Each number is 128 + 32 x the weight over its row's rms, rounded and kept within 0 to 255. Layers, rows and columns count from 0. Numbers have three digits each. The size before them is the row's rms in percent of the matrix's.

# layer 4 MLP down (transposed), 768x256, rms 0.0329, rows 488-515, columns 0-255
033:143078203160112154129115132062093178144137111105108147160113125096118141110152129203115114199108104184116101134137141050086131070145116160150114104152168095098194115163151147165165155098154112134089134101149124154137215143095057099087129132101178139099101130125132140112105136120165151084200123158163204112133097092122096160148170089137130158164159169110155077099152111110104088149194164084158103095159117121083075106132140142173130121172184162172132164139126102102184125084142103161180098089125119125129128052172120085141186135101148080091177093146186191136163121121069086137095132152135159149142121100128137139194150158150153084119116127106109080097157174138146162116111096175132134137102169136148173112161028108132132088155136112103106127140149140133121126121165110
037:156140138158141128155150199163111022098120192138137144139136092132143119192105065162083165099132088159131175144155175120113124139129095146149140140162162177173159153119109088130129067182092093149105084143128088099136176142087162147085145176189085091103096131110141059155110117158114144080125137157173123121153192121051160112107191086065077127165144166094111147138104100095135146110082131083164156132088129150139123178148163123116120134079108130141097137136140150070157151203085111170109076137116168115120110155149100166142118093089199147141117154150119128132134091161069085134080073129108104137082159104154124112146091102111163189130103130076137161105153162124082202141091092118106098103081112125153097134138203144123084108162106119183139136099132125099090093118109106
056:115146157111134149122172161121106069151092172111149165160106123102105131141139124153121115152075109145188110169194113097076131069149157103190116135143123108161139123095134118143143140143080064096148112158134094156163117128092211170091127086139153124086092107120139090070117134103175132114083121134133183109125104102111198144125202084085088185120161198100145112156096103063157085146028109096156147148127145115142081184172200125143103139147140142111121140150094120164181150135118093123079138147135130114084133109160054089176178136100180075152172138226150149124123088123075100110070128118091143130143153101162135076156139131156147130086120112107109152105143148131135161153165082134121100120148165171122085160147124113138132124213147158200127131111129082120085099098150142
039:149131130099109151109136160146125180169145128115069175150094108078117160028136149161220142088145104178114160088139150149158217121154155131111100131090119135125093083128116166148147198171135110106128146142185166134122137156104138141101125062131113069126161110108177098096081169111180139161120145120131075150106196130113127136152076135119133078124122210074118100143111082129129116114150149154169141091094056134120141085169073151103077088068159109088125116108165169093142095088150098170093116122099146125153157097080147123105219115176124126059130120174099135107096091123167137117100135140124087060170137127092109114175186150174122128105116132144108065110135118164138104124169124128135106148140178093177140065137168098114113161140092144197138128128114095090126147168116143
045:135099134167170122143075161150079040064160140168149120169108092167075149205106117179151155080134083121138200140165163137059135136133098128120133160132163098176103129097099101123148106132104079110159123127138120087122123103057213137153094114131136098130078116148153091128115129116075118143121100149132134100135191148140110196124135115070111065112135159083138103147112174111128144135142085131185130116150159171107126135146138160129124089140136084156082138095152108147139079143110082078164132155090202098181096111112116152141134094141189151070152143155125138183138091078110080160128157038130134138075154042117073138171152146127167114108075112141103188137134164123181124149076162145107120090167179122101046114133119125157117101160123106114161162116102134119087139148145151
039:167092147205153136142113130111129137131156171098111165131128148179147178072126160168137151133147147118179146141120189137134098082118094186159087086150172083151163162154125127054106139068095170133131136098134146142189206147100059058097091134076145142106075109112132117138091098127131072063158113151097078151123166091152126167120192123145134125121130183126167115132157181097101069155198141113074122136172160109104166031136161111128119094135187142139145144139149168102147126148130175178168111092140123110109099120140132158123115104108163129134131089117151145150147077118121100126132087140153096173132116096066138151204169106085132122156092112137118105190128160153150110133152154115142115127126150139111091075148009099177094098154123067160133149141166122080171117121146141
038:156135148127124086141120189115116165149121107105170101097119124101108093080176160144142093151134143176163086147141088079120118128133142194168106142133163172097124078178168153149136093101158142135123152121127142123148132119144049070048131088050123169136104139110161198094082110127150147141165099155108149137122105107092108159135159105159111132173106255131124113082109148175166149108161180102140102121132119109144072132095090178136112139080186181124132146143121141088155130056173169124148104101176149128110158115151110106108186123202082110088119138166140170122165193156163159084106146160117175116109206139154064087118134109152147107140162148100118041126104135140121107138124161130143156159085116129148149171114071105129146123075177154165119136130127087139197158119159095
053:168101143146172107122125133101164197100159115109113118114158174179191153065081122120090149110126126102114124146074111089149058168100105139127132102125133094134138183136148166070130100078081167161086113142122133102136165126120021063149134188140165158102146140095097150173136150114098127073124141098139103185116116087172112171126125152122129149145128101165155127091143150131099098141164102123093086156138139128134150095108120112122176120172107102115145071122136133124120101220151181153098126116147123108117086123129183159110102072146148135198090103054175107130201123147125163113214139182126093163132110142075143149137127150082105131217144099168099138219134150115129109136108113174159139154127056137141159078107038135099089128114121070093110121119134129091144146156107117
030:070106185087097159106215079130111237085102128116111129141125159126091125049108142181129156144101116165124114108115084071191157125115103176188137131117145131061126093117137171185118113102129173118091150097135113163135182169168087107124134133143119099102180120179092112102119129088132088080200175169150130145095101117123159096110129155119120129116158121130158096037136143103123090175118137102134191069133085084151135114158146109150130129139175174093141188121151140107094122124116123153126161101173065148183117112136125106122080090144140138150169054080135166119153123159122173090099132151133134094151089138105176110150150192056159133127144125083099134063155140163065137132108111132133143184130071137167143161118140071148100155082120092169111106119137153137085127131087128
177:137135127128127177111121175111105120119123059153142147071141102167155126095086118134157128149091129139165181154088255140173105143117141127113111107136145119121124120121136103132148199119122127138118152125124159117152137139128030192143123115147155112113090134127172109074098097114158161092098099128099100134155128130135086119097144097147136074121138255159139128129168110108150112128159128169136122105057133127084087139147091130122120126106095126123125148115139014129134163136092128141151143148069119122155139126106074135151106125109129154161139078155094123110121174107121122171059127129156121145143098154131130113142122128153138141155138121125109181130121116087144127138053126090117088102164095138115177130161141093153087125174147112057115135154162155112154142116091171
035:094128122135115140163169114146136065109135195124082159167133113156138152204112077098146142123127102091149165170138177138141116123132133133143131137112118137143140158103073043110081109180142117157110105134148111123164149115114255184136130150143124100143126099123084084120158136137088092110124132136119127126115182169098159106115146120065113127088122075112149107181141088056116113169042082149152154159110136099143152159180185046157110095145123110083139154149102112146112151150117108144085061154132094143147115156122109143144069125079200145161164129119118112151079067119092076159096103105150134162131113108119130098162062151133142126100098159090139182109121131109100171115131121087089085095116131152136066154163154141122148100189082140036133131101124124091039071109106149
050:135146142062150127131193158234173185125117100101101111131171116110135151097153116095177111078084105126129111158125140099137157121073176094096156165088070173110105123090137127144144126106147117155140103141160133093144094108157034186141100135138139115118180133143106083091205135143159160178077167085131125136155113087126161087124068168094079102181115172154102167105148120130126127138050119106175138113091130129194097167156090127061149135155162131066123099124104138160096142178151165148048121158083135110098149107121136097131175117213131096167135128096086130096076143133142138104184113128113105107163144173146142071151131180115091150092193112165130127132078113157111112110174127117134104110146123182137124081174165144093091163108164121157105126103121095187104138151086139
039:134124147095102112158157204152136154091161087094128139158183115185124116095100126140124105085131168183057141131139204109125106175094115156125108196094163140128100137132092113122084110146120141182171152137121155052143143127158010143129080140145084133097144086125133135130133109113116117133108101118134076156109144183076077122079139185099105041193091131126082097088118116079160174107075121082120112089147143121091108091165074134107099146115175104150073156094131052083123106128114144114108135130085173083134098055153140135102112089185114146089110184152169069158126136157137146124133151126123118124105196124110109138200116097131100152117128156113123149099109140163147140088104166117093134110105129101152074170142183089171120120109151110193142178122136088160085169145118132
036:096099147115088144087180087135136186201088098092079130131167154105157104062165136070111059159110145131123070123161110127088153106144179121097114077116111163107153113105171185109127215089151106155127125084146133099118134102162098141135142126112103113117152187104107151093158144125190140113131132070101139145117057113128138059144078141162172183108152079180116202133187145121060120118149155164120149132113144106121122115135158140132109127183123151078140099159100122195130166115124159144089141061125078141073145115133116142120167197138130077150149087125093134072114083115126129141147126175120133131145082195147147145104127133138093094106167108154144090169123100164105086099183134146105084143104149134067166145143112135073193119172147160044120090136089179162163114108146103
030:147170180115148154146113177240143070118100084113095153042174109114149132123165100114124077108109114142105143147161145087090146118139151094080107167077134169123145147116155137093150130130135117160144094146121080081161148079132061136117077167150036126111149146097142101155183125095137133148113102051171134107168081124126149094124129103122100116157098181145141173095129146107130108142085115093110123108112134161126099151167104105115110138110128119058109107102078120171129134211121153144059087117108165097114102142133114119187185121211174061176144133137127144130069108079058118100144143128136170143114141142154108137128090109145133157141153105132116154126111143184154147095182123120141079115115097137112103102140151138083109182176118136033109110142112120180086089156051177
040:095122118157079141107131099160149171182101124147066165097215182127124093067093177140109097157127180117112103189134134099121102133142119208165132141166151120156171153175146155073109117106134150176080119170108083207172109109137136039146139115111119115128115133111096115175136152132132130093151131124107168144131095048136157174149170185141132164151125052187161154130184125123137094138201124117078161120136152116120156089139154079152146172157128148105140150144091127137130124081142183136117091112154071106127148179165132164097126158145123066185064122078174136122148160135152118112138155144089096152135126152125176111159116109103145135180122111142190093148144160112182116113079091133144189148097073132150170101102094138056117069141125153063112089098117108099120154142155161
053:100178168104102145102164132130160135141105158112098157085195158122146107045124118179132114129082119113095100173111137087136109056136112139128131098139183129103207143127148147082110191086108109139121114140124135176138187162152082112133141158155142115065111125098114120133156083153157122073174137124172136107142096064174172110111184124123129179160149085156146161111201131099109069130112130075105155143126141086124124056160179063134110185214167178103154137146102078126134158159129152153070141074143096103122101160179109147158143117155138122181168110118168151149119121114079165130147117152117153170124126150162171146162116181099101140165121067088134099135182181162106179088105080167114138127111132135148130042145081161081111103123118126057113112123125190118091115086122135
239:108162090068169113211176084155161129073073097121145184152104214108134091153101151185100107119151109152153111092052136104098141184128159064119126120103109099096093103139139172098101113207126083205163138144114127189069136151109198117142124123143161131151108123106141128175118149141161129157123149124135191121103146091113151180135122149149143102104118147079167186117120131120132115135161105134110135175152167144086140127161125126080113129113148103099072091138077132090088104155116080086065082126121100151148126062171108147114173168078173103151147128177163166137155098112142105094122071199105164108065105126127176118135098123081144136129164130168092154147155113102148097073106152116087093165158100120161103129109083144119182137062125141126116116206126132124121139057116139
038:162122129073138151171152172177145118156158126087120125117124089109133170105144128090220085074111138139165121075135136150168169123131161106104101135087115170141085111104148137120149147080102133120209129138152151080142134145124122184101080107090104106124106125081167145141154116129133142186091126091141091141144160166069141092108110116120122073130107218111068120160137157090137168111062127123207131094124090119154124123191120139109112066108152136086123113104107116133108161170150131109070125170104182104105130094129130112183142090171161103093120126172055071171043082109093105140119135074141146136163145151092125110145119142129126141064192120121117111138048103144101151129206146061124095090122135154123074087174182101156141159070115111184138144106113080158138106175111116
041:134123144128146126184097192192156092073169139131180096121098061152123124185125113141105134063130153176083149114128161135125115174131174120092108160101119144134045139115085082136164097145107092137154118139096117052126120059113034135139117124125126137122153100126167097152127123112082185157060109122149145104135185170053085138086138131098131112166096201118084085150102098107098159066062118092178088166128112171108114149138049157143124113085119086111085070087088127104133068158103087091113079151121155104110079135123148131163121082157101165094108162167138094181130138127111126138096157091174124111121165074110075116169116077181148128107165131117126181102084100133135172093142127128107107061105119123163086140140169106122125168113148139141154157106115080140124131154103114
043:136160120093122157133146105190203149132102136125100122112118124125172138089164120117160097074097141091141142158091079134109108100134147082057143154091097141105176141093135097106147178093099117133132129191108136176146100094143059160171113172126142140109153115134080079156188126148142147144100158087143161106163131077147123150127113166165127186161134107176156125137139144127072080139090120101119123149129164125140133105139163091147122155189115144044123102124072135186110139196170125132084066151095108130122101166128130110132099162130133139181141095064116112141087112087080139093191122137161126178146130122168149124098126181130066110145214075104170141143104103136153148102195093154105120082139104182124120065148109196082111148174125116017109103087122133148052124106094153
042:142119127121151160155110208129112036141155146134154148142059064106115137163119106136142106116137094143166124121166113120025177109148197090104115137135119155176105128085132144106193144128076064086162105153129102085093093127092168149071121112137125098124077134090196131101084117133139146137103093098152166119150182124095164156122102098087061140096147171085079147176086146119163120111088098127180133170101122118125085163142141168131128084114145115125071060137144124164198100171104075088108120153092195111081134063128083103175187129114149124093148144228096128138147089139091093144067136112111141137104121083141098116129124093183176131104125132128096151136134137133108124154134139132142084106138171117116087090147111152118121133182123163155111161104117073101145093151181079
043:107083152094138130093199092119153213128136103147102138093159169115177132004155165111159147142106097184085117112108130074138098096107124136151130128079164137117155142156180209130098122145089132177098131121168160143154169197180063112115120166120108138093169140154164168123135142092156102093163128115117075178122087128111104112140124123128143115181108182116146062096155079172168147118108194127147111129141097138151144097120087114123103158085144150134151150120119096062128115113188172179107089105170124135176132088115179167102201094182085135118113133107128108151139168144115171094153141182126127106151173190102135134143132162101105143134146111147104045104146139121144116120187108110117110166119149119187165136129135056094117154088105137167159121122146151137041181133094110
042:091134119124074156125164159159139183067189083120139090113120106072127118125125143114112131089117108175091148104080069088141118197088137094131115212111085164132122121153111189175135090139190147130110121073125128074103118126173068145139118140159082149167204155173148156125143168130166172156129129164131127132118094186134044071110128159140116078175134105114094112098084073145153184161132162113151104085093064184125117192141061131095120168096177107160119113099123178124083086127151122170110119134102114118173173078079165086110175142151066171151109178107125131132113134148147169139173136136133128097152161176199120152134086108151125149157107151142122069103121090138120145120101114109121116164127123108179139168134182076132125155110115140128148156158167152184097114091078108
211:144168094140109103135166168137137060114171095147084128144154171167157117069161141126150131117159182111150134140097157073170127177080171088093132092121115098148091167119116140099129132111125133174097166109110126178139151192147074125115149110152115078144182083105080105182110126150150141133142070131125176129175125161167133099114122095108172139149129167165125148134226132089148116095134176163134124079148143197132075126097154126109107117134074119114157143121116135098048103064127113132108159090081110100158138109144068146167070093162206143164160168167062167186084134162163082081064097164142133069110145103123132131139090127161187159147147108063070129177105122176172146103080092131153117165129101100182120175123107135123152176130158127109131149141103084079141132104130126
036:119147118107113149105137125141173127087104127101140139127165127149158124165096120099117126089142152044127104119118151146143150163146102125086126135126100113100134130092088108098130133095134176068083132060116061113143122121176182148168126172187133117122134140113068131134127076144128097089139135158123167113100134119163130030112108166094123169123150000139112195139130167107087111169148082150140167120107157103126124174145135086084153084162113136091142128149123143154023179168086139102088177115130129140097127156116123148109115131094093182186136094122144137126097104118118173143185137111152124160104095143175141157105126155063106145179102143108153209191098096132073144106053083144116131156108085130058139119126129121139124097122158091029105158096148172150116108081095138
032:150090129182165140153101078107108078136124127128123146208142114165128144143095112105083111143201133099114121148141102159079113160163108144103152110135110053170116184098082080119152101158092131121111137114117110066122124047053223107193139145153148124142092141122137136140116128164062146086100128119126179144101164099164100103138129143102143158132115088115172153179147131093121131122145094156146124157134173155098141169065129074157178071161097054142124063159162088131102122123108133110149137116113121126116113122132115162141067122095145140126093103126159120149148074116123109183175159151154094143105088108108119155127086074117136084180055159190113206196165136130149103138098131140130161092137123102094170151130102146125136076174145122003135126104132167087145091153152142
231:112101137139115146068096094139092057131112152136111128146158130209132155097237091127130078109122157111184105098134161132164180242132103113166138159133066113128119198069094141114106095127137091148142134137161127072133188113169050151137138145133120147141115195087142151138125121133148192163134086085124136144143124159157181058133132157125087149123088166153088153092127194139073063085122145144115151085131115152107117101149120102155073111149124166177146092088147098133132130119164135156137110151133151134131128113149150077114177207173109141104151135149092150147191131114151153140119168191157111123152118127111136146189172116069120160105153114176110181226134171055096154152118111120162123145151121108145148101099070140127118127109118110198152145130126111116129154132133113
# layer 4 MLP up, 768x256, rms 0.0575, rows 489-515, columns 0-255
041:175113180117193164124104063108149089115161145133088105120121115160120125102135065079069097106143138129123129144160133240138118121172152083102183075172125161122070136167130084104155120102129106190120152070136148130129163159176124056158086139137119169114189126120132091117102130119139134133075117168114118095136183129160204180168138105200142088140115138113172152129103185095112101107115150121046160127119129138120155155163122129117095208110115178129110165169137132100117122098146152117158104115149104094114173100177106118140148027113129107146112123082122140120162102083137175095130069116131131120127175103151136104143168115077126062100149118048164163189139166177130114076166084151150133178111131127112165088144119084152188107093146116118130159106124113147163099094109103
054:097114105108180117151084106130151201125201139103012142147170112136139117137126128212146144134167150145145146131127113159129158176151112088076121174135134165157094152170101112070070143165182115156104118165140144123138140163235143130255130120155073178137128159153132099154141174108116146079121105150091185161081126074187163182145090178177152121134131136117137151133111136157159100127176177111096156149103125120115137159105157112176143151156107108127185187145138138077081131153136130129134119146161101102089100141147148161160172124124118167138137106066114156180091132099185062090141073121123117161134155107137127135220112117131113111120129134057143141136124104096140117135108086096167096128123133140164150144104142201158115134113153117115108128134141145121181113118070128
043:134103100152178122142108168106144051134125144143166131126170129161153116103141109157145135118098129077102138115064099194145113134144131089155125168144193118109096127174202178109156146130168091150128151075159129121078097093154122110114163062123099158085139189117111218169189144127092107142054163081144094105161133138095131179143155137133143135114126136121199148163125114113094100122116157114094030109095186140124183097126148137155102141144115132143103102118167135131136100094110162149113152189125101122140087090115112136129094067158141174150079104131173132153113117119093102108158139161111129116078128129070116136139072087220162147117142117088135068118161144059099145068108159166071130121157110102171161116084072055121092087092077176114095134104132094120125110155187113
046:117086134125193110148107090108129128128102173131072139126129137176124108099114136174069096108149113204109142158128122216159066118164120092091152120138118181116101119192115158132141125108160146191144157144140162123102102169123113144146116172091151191114212121121064084161126138115130169148129107134103142152094078107145168099138162132181107100130182133126155104121075129114153123092148108164105131188164102115118104110095063121116111118083078134162080127135138123095078101120184150125144087139126155187143182180127178114182120058164150119220115114085112092077112136083110120081087089100125119132147144142115124084159134140165049084138174110059205186171109129129078118111143124145123083132112122131171090101130141221140184135136157091118120131173136144100120136101109139
046:049102150107183098141117205150118115117093125147172136135101132111084134139155137101097136142130217106089101136122147154147139126146059101118226148108139121115088136085103148136076119107174143131106135159149131088101146091126083153143119124138053150132191232144148116139181125133126150127161117120179096111155167084046142149134100146141091108128106141159096116140154127113157124118102099147087129073150186154122097137110081116153167141136135138126098074167125136116105144192204155122135145044127107090136148096075109133183145114120160158083146215108103121111107137194137068116115105127119114109150122108197132087145120144117071114157137158159105139047104120091126165151123113149053121120140117125136159167119128158109121206191161144125140192141173113153100119056124121
039:155135151138114109146125100153110195164098139124123169129133121140132135142116185201171117107129045130133126151120106135134100150135127145134124153052165132124182137104145145055088123102136149142117113166130084149171114120140129117201122112147075147156187192121134135133153130154065130139097153115220125080185133108101170152108104132135082110130145157108121081130116090129050148124104121147151099211112092147136139114109162096115127137131125183113111137184131134127159134149153152145117140091121183175117108046094129146215093110142084158136140130085117137138072180190122134095163123151129058115097113116089090112072091136148155136174147138201158153060175099175158151127119152168095120108177116123098071083131143095088051145142174065140156114140139173097045135090142122
053:093129098121105116118133168108146078100042100124227137122113132116097143143114131053121134151107141133124118167111135085111188089128110148149155143117100121105129114078089130155152106119105138104138140163136126108110132081090134136003149145131038122164111102131164134090113122129140122164147098140141118127157178168024143090133154102136129129124090141182055108117170149100175087120152094114050194133155157124146079165171060129098102147154118140107098075098100127150141119115120097119128152131103117151141173113135089073174146134094147121078165176142093113084100102110128075160087152118116147105159065164230139099081113144108127111103131167131051130127086142096126163202181157136147150151130138133076165149121131121148151156200138064135130128110143090139096133131090131
034:112120129095193174092111111100135109082139133114146104159097102106154152126092155135161160143120219097133132112108138134135155108124149077134111126049078126147140140101108166087105131139149169144138156107177129088099111104152143095092139063148104145145147179106158125061212152143140128114176092106090110071189138087090026166131117200063118176137134138146141185157145174118108150147175141140100117024110164153134156156092163131162151103140192143121132112128123146147113167131145108117136166201144126197142072120145097095119125125092091139100055119158129164152080141112067165128157131097122163092104162172155132127143105103123169144113123138151128184104150176109147134160122139126081142111139116142123166145112113135109060146167056147129122135075160101129122094043186081
188:127153140106117200108111186045128129124144087091140092090138116124095154109120143146136203147076116139153201122140219166176108067104137161087085102146130117123170129151153122129077193141091124129114160134162153113133113112144068162141113128175146116148096052152124082093095105115143115093081115156102097127116152132127103123119121088130126101145126213106119162129167096110159167124171131111149125137034131093123100166121089151128119099117135171098161122124127024159111126131122127184173187163101108159121148095139078148148063079101140105147104133159123127127130191111148072152090122129161137147116118117112107103080107148139163129157161090134158152101115106136113127165026130174113163086148096136106139188148221112120117115154110175085134152153157178147159146118130214
036:110157142087133127118142155117150081105219132098097152124151097141095125115120059070056135112136255174120145135152142163143136107147109084085118088160072157135073149138096107139103129168142157156137122194141155101148122132174125112146104148134157156105075173124154118108124118142160150109125113152077135128096167140121108160158157150166146119147186142082128209172076200172179129127184170134130145089128160127115138158116093140145109151124169089128148151064108146119093131162146122122180114139165075132109121204181119166108184109105153096141104140136115144123181131097148144142097081097118169147129156176134142112222122127110090130084101110046116158153127120117138058150153083077149099144137118115115186117122130176154146139111138112129120131141137101136216074103085121
048:143168142168135126147112148078116130138101134117137126157029142080158145131090140089158136116123137108201130132130088192116092132091168127132077151093136127144151131139132058067191127178120098117114172105126094140127108108120138090148153075185128119143049123121142107117112128131102105195065093139092157147115117119169128097139093066107128130099143146090158134129144112123126130139179085098158173060108117111128138110134133136141139147156134148124123125081108132122195085117072083145105144145141173139127156164126155064099100201119127111149140087172176145178191087140129185151165148122086100166094169138106121109087057131183131182109070141112093013157127134032144103109115127105152144163124105117120170107106095076153083084123141092134092068084122115109165124179074142
040:134144135145214107140083071109117070168117140146133168113043121129095115110097161063052114101111190149138113160115158213134093081149117112131104042066151113131155102118120153118179121124115132151155176097133126120113093132104135094131154133163177173137126142096157112100148134076083140183062155126164102114150131126130165105096169122141150100133178130115184137098057150141084140125180151190083203129133134134146149123058098121142087197114117199143077111135126135117142120106159159077143125085129160127118169144133164086147112093133091130137086138130148122152158123119115165106131124073111070132128165238076111102114120127142090132097166117127118096146119159138117113096125142133134120108150114134118045046131127047156145099146158096125142113125133132059100133112155069
040:125159141153101110151189165150140152149153100137131124144140130075153145132181129140195169143139118097146135088082131097083155154048117155107065150144145108157129164099207099165114146160120108084115119166121093125142133094096132161142175101171089100140045164163142134140099151105121109153123154128075123158154143115158031144137117135118147146125147097144123138114193084139117161170150129096151105060111175117102168139128110169168163112169092101094170123145111123152143142132026102129121158146128130109122070120115120170076144182137149144113159092164153135216166126115176082156190143156156096159100112054056134185160134130162160169137030136185059113079154100142138136167093131160136123147133134118084140181124137109096133125159116092126117115097083144134153113179095186
034:170106117146149116150088071102110199167195135160108121136118100130141150122104092124141137111123109162147111068117134206102161142081176109100106172116101152123112151135148073128146140113181107122109163163155109136122144116150116115161145096216105142121130113122085047089172116135116112170109119140142143167107127151076121154135058070091161142101135105103149169100097142148150133140191151099128178126128186105118100121210167164136141146112089150098184122166126120104118140131047128138107091116127187138124171058125158132150176130138121146202148138155122163181171089043151083134154127105089144159133171107059115155120130112151100098153082146074140115182124099089162137048094117169181149107106141132129155117122117100171143080159193104124101160108099111138154125184035161
043:160104141089065144094134088120157167096101080123191144089074126108090153168160145076158158144112115121102127144134135031099203098053142108125153137195123097147148185060170111141144112143108096068133120169112137129165140080114139132123135093134082098128115191106128114078146101129121095124135164117229138099190153129000145183137112120118139129123090107161099141115191179111160145144118156090162147092132125146099099158138207170149132110123117110087142113185104110160114166132165129111126153128088086096126100111093095147086163167091124141087155119122125140186166140139142107174097121122174137145123130174132124126141146163200170153105107156155123118117114161183168144096118118133125154178118120118109221167128103116124066159130126062128147135129115128144137140131091180
047:131150185099086099123126109130165141112125093111146175126060122125135158148115141075147140139146099121123119098147129163121228118080123101097148141071168154130136168009119055094115117121156118094088148117158110118129133114165109139180125117149030133163132143130193104075149146096167113127141138157176145122164177073064103165133074134144162145095132123174107153134177176133171124151131127045060143067123168139125135142080091163176130119140132177112166147169098121125146166192134105133140137098120103125136129165130122146201166185106119137082145170093142148107150143109143091147173096086137134124176157124151128104157135121161162203137129142103134092091116118145146154153101102138161127139094138134091144202111100187160142190209122119128125169095124152096143132093048127
232:122087148165080112087135104085079138174093145189175096169167069185193208140190086096198113152089132076172144162128164122137177101128073124188148141178124154109103193116142086123130178092090168085112115111135133085161072096197125082152088132135136140075144151185104144170183135122113155155102101093146124103087081144121152105051134132113134080127140157134127125133106162113120139071126106153093131135143100109165120098121106110184144118147144128201138135075181091144140107154099139143115138145171167106146135176118149123153151136153144162095142066104116136185110131171084158123097147111087112141181126075108093153166180097159149116102080121081149116155099120085119148165149108145111153124061065131083146144192140148183122113105147111107164118110143085145113065140124122
040:118138129206203101168140145109101131194118137132107136143118127136157121113103116152065137107118174127151109111167108210129042169121154122161069130106135119140098134189150108103127130112161156129090155116152104120093117152142098107159112141216176123112120151140154107185120121101112129150089120143083111177103106077179108148129128079174146108114206127083158110142122087139152136124177130113186126145100122120146161113062015096153129176171115123143149127086108121094169140169174169133112122107154163137115142176112163107152081108151160123191129138164155156163209096153119068133162136138080061160102134115109120137150069128146124187163129126071105041106184071093128115095085117132143130104134094102160077089087128094140111062098133091129086097131136112083151133151103118
043:169120100147169129136089098106145147151146118161098128121139107164073127135089114105053085100146138136143119149167139213134098168114144122166096117152109138059082105163159112128147112132112140164125145070146108147135093121151110120123131182104209149128183087121110084129084119128114147113077147128150134171101133131156140089116110098177161100102162147099153095113065117098137097102162125150093120196132078128151156119143101082100072161136095123141103128141138136097113075063093136131145092108117158175116175120101142090097109081151118130205140055142141134125164101137120115090105121099085111120103089094161138082099096106054105013095157117028163137185152164166121111096155134081204125137140123136114108038120139106148177078100182158129111069139130121115103076176109101
041:132163102142087122144174154115132155111163088119150137124065116111101151132108115070142143136145123176154124136098099087135183118028140125153040196133094106104123152080080090122131113153098117091111128219121081154125132095157138128104139136179126089142083120165153065131130092133158089094112111137091162175111114143123081117114087140130149135080188125140098143113149171139199145151168135039140131128134118108117104132140109135196091101147127101118173138042110110131149118111105076146122103114123141105139130143147128086121158231116165125096196118152134155169182088084165168164124146105083120173113111128165125114160084124108126145105112147089126059141104103088164119180120121094186141122102129150133148170095106169167085156184189097134124119130125132134183135201044165
045:118113126134168127159122106128130152147139156119041104142184117175144111094146121193126118112147133110156124136124121198147100213173151131117121168127156158131095132200153102101152118084182122159107133132121141135131127147170126124206103168137077144131131083160104118196048143089129089083086130146072105206084091070183144135146158119182143097117113140111152108134122085122169063115133136130087100182134115103144138149098049099117081125148100100145136147192153126084092080145086168143129103129134153140104136132129143136169144120151138146225160074093120122135068088102173073058120092171137095137112139053109127144168104119149103159135157123037163156134135054089106129086109099096157088142108135135151126144127131182156163102097164065124072129132140127110117113132096138
042:129148167128191109124086096123149126117112133168210154119133122148143153130115159115140126122117133100130125127090126115130142116124150151174083112055134115103119122087146158080122140152040087082130173061148082119106145158144150065086127108145075113155135152116182138081196173148096122217109127138124115110161225132099117184156132141100152131130171137122144118147117154123076092154168114145111119106114150149130158111093109148126070155166138185140113131119128142150177137114113118141127150167133129127160149111158117126112076170100108175092090227176112138095162127116107093156169159116088114128100134154121108137052149110166164063104121144134118053099129155095124149166139178164107161127160135090103155110092113020112132129167022104122145113053147109115107142120227133
047:203120134147129137141110059105134106117140164163156116110118119099149112088112156094103127121109077081165133148153139151152071070114154114166113080098190124133155103123183135155182127112075138127185166070133117144140113109126116107034140119098192118139128081097097154077143141129104137176081161123139118108158137139164143060117142095107148129118107119095181115155068156112084093144141136141136161135114107132133174092158199154104126129092138205170157114143144118149173114112075126122098151126108132155116135129125126074100113109093055135208084095148143123159127128147088146164148121156098125110101155172058118123065123085133144089109147112158141145206111174089101121077132142181112136124134137125122083069135109010117136080104118226133129141107124148115126125194211110
268:190107160140173113079113120142155112119136113085136092090186185077139153091106148116096113151164168125153137062114183097179118097065149080155132146071131180127215144101073132109054152105156125107136077140130102109113106101156075159114164126192098125128123133117149107154120169107051083123128095165110138163097126128087128109190134107093137143168124164128129105126149126166118169137063128074105068127157161137122102198131157121109142124142165189105121086092196079130171120123147064118122160109178149171102136098043073146161086159143117086118110098164118150147117114082139118101099141105141110127130092098068127090143113105138169156064121083138113086186167172124168129118089107155179121106120085076136101145094143153105139101130150136105145118192147109048101107100140128
041:097137152133157115117196101107155106127123103125166142138095130073098120117121121031163127147140167148142131120098138063123138067131085119083160092112173133143121131067091103218157129114129092124141155208125119110130108139089122173007166117058166122127107067145137067115087114111180115124159115127160128113132093144128073096127178068107137150112126122151079137096162203111166162144083124095136134105146085109123101159167085141148165106093156121120158105088095122119153122192097130115138118119125075135100091204152112083050137158098100074105167129125132130146154123118112201153146157095164134116124096185171132170164159129157121139125113130209101173131084080147151167152138127133117125117081145123108068141139147170118095178131086071138139140136071168144134149137072126
038:111123136106111145123190147150160126163109108110138154114148125090078114126129092082166118147149101177098134133091143076093163103161078133126178101196101136126082137115130144202157130145109108127171151192115152110140119124056136155000132169083138116108123069137106137152057130107149139117145106134161168151088194188115116090142200096159134109156131136157101105116189150111179125117096150140104202166171055120133095121144079144102135127105114105105093116133140137133118084138083120112137102136121102188128137172172118109077133064163150098114175125127097080062130131117168081136062098149165150122164107181138142146153143176110065106111119118135101185128079067132102124161168150104150119146118148118115174147163135210153204143143138197135136133150081117140128101129100179
226:144164085146172105105104122119147147128114065085126157091099164088095101163128117131117209107064127160162153110124188105119081094149157219155143125105127086094075134159143124115080121181065179113112187124194075132121107154159110145157101060181110095159123091126128159131146102138162140143159168111110179055124120113140116139108091112138125087170110164137147123115106097166114154151116132126126139168142110155091052103139140124058125097144112151133162129120159056131104126145079134143196188117069103135078179130107132126121126120091220110143125151131171127142146103103155151094135093094159138143099152131153098146134126153125122133134133052074125174088187072151072130171109175131086126090073153145141141174045147189115143085128116137137137154132144116161103104089199138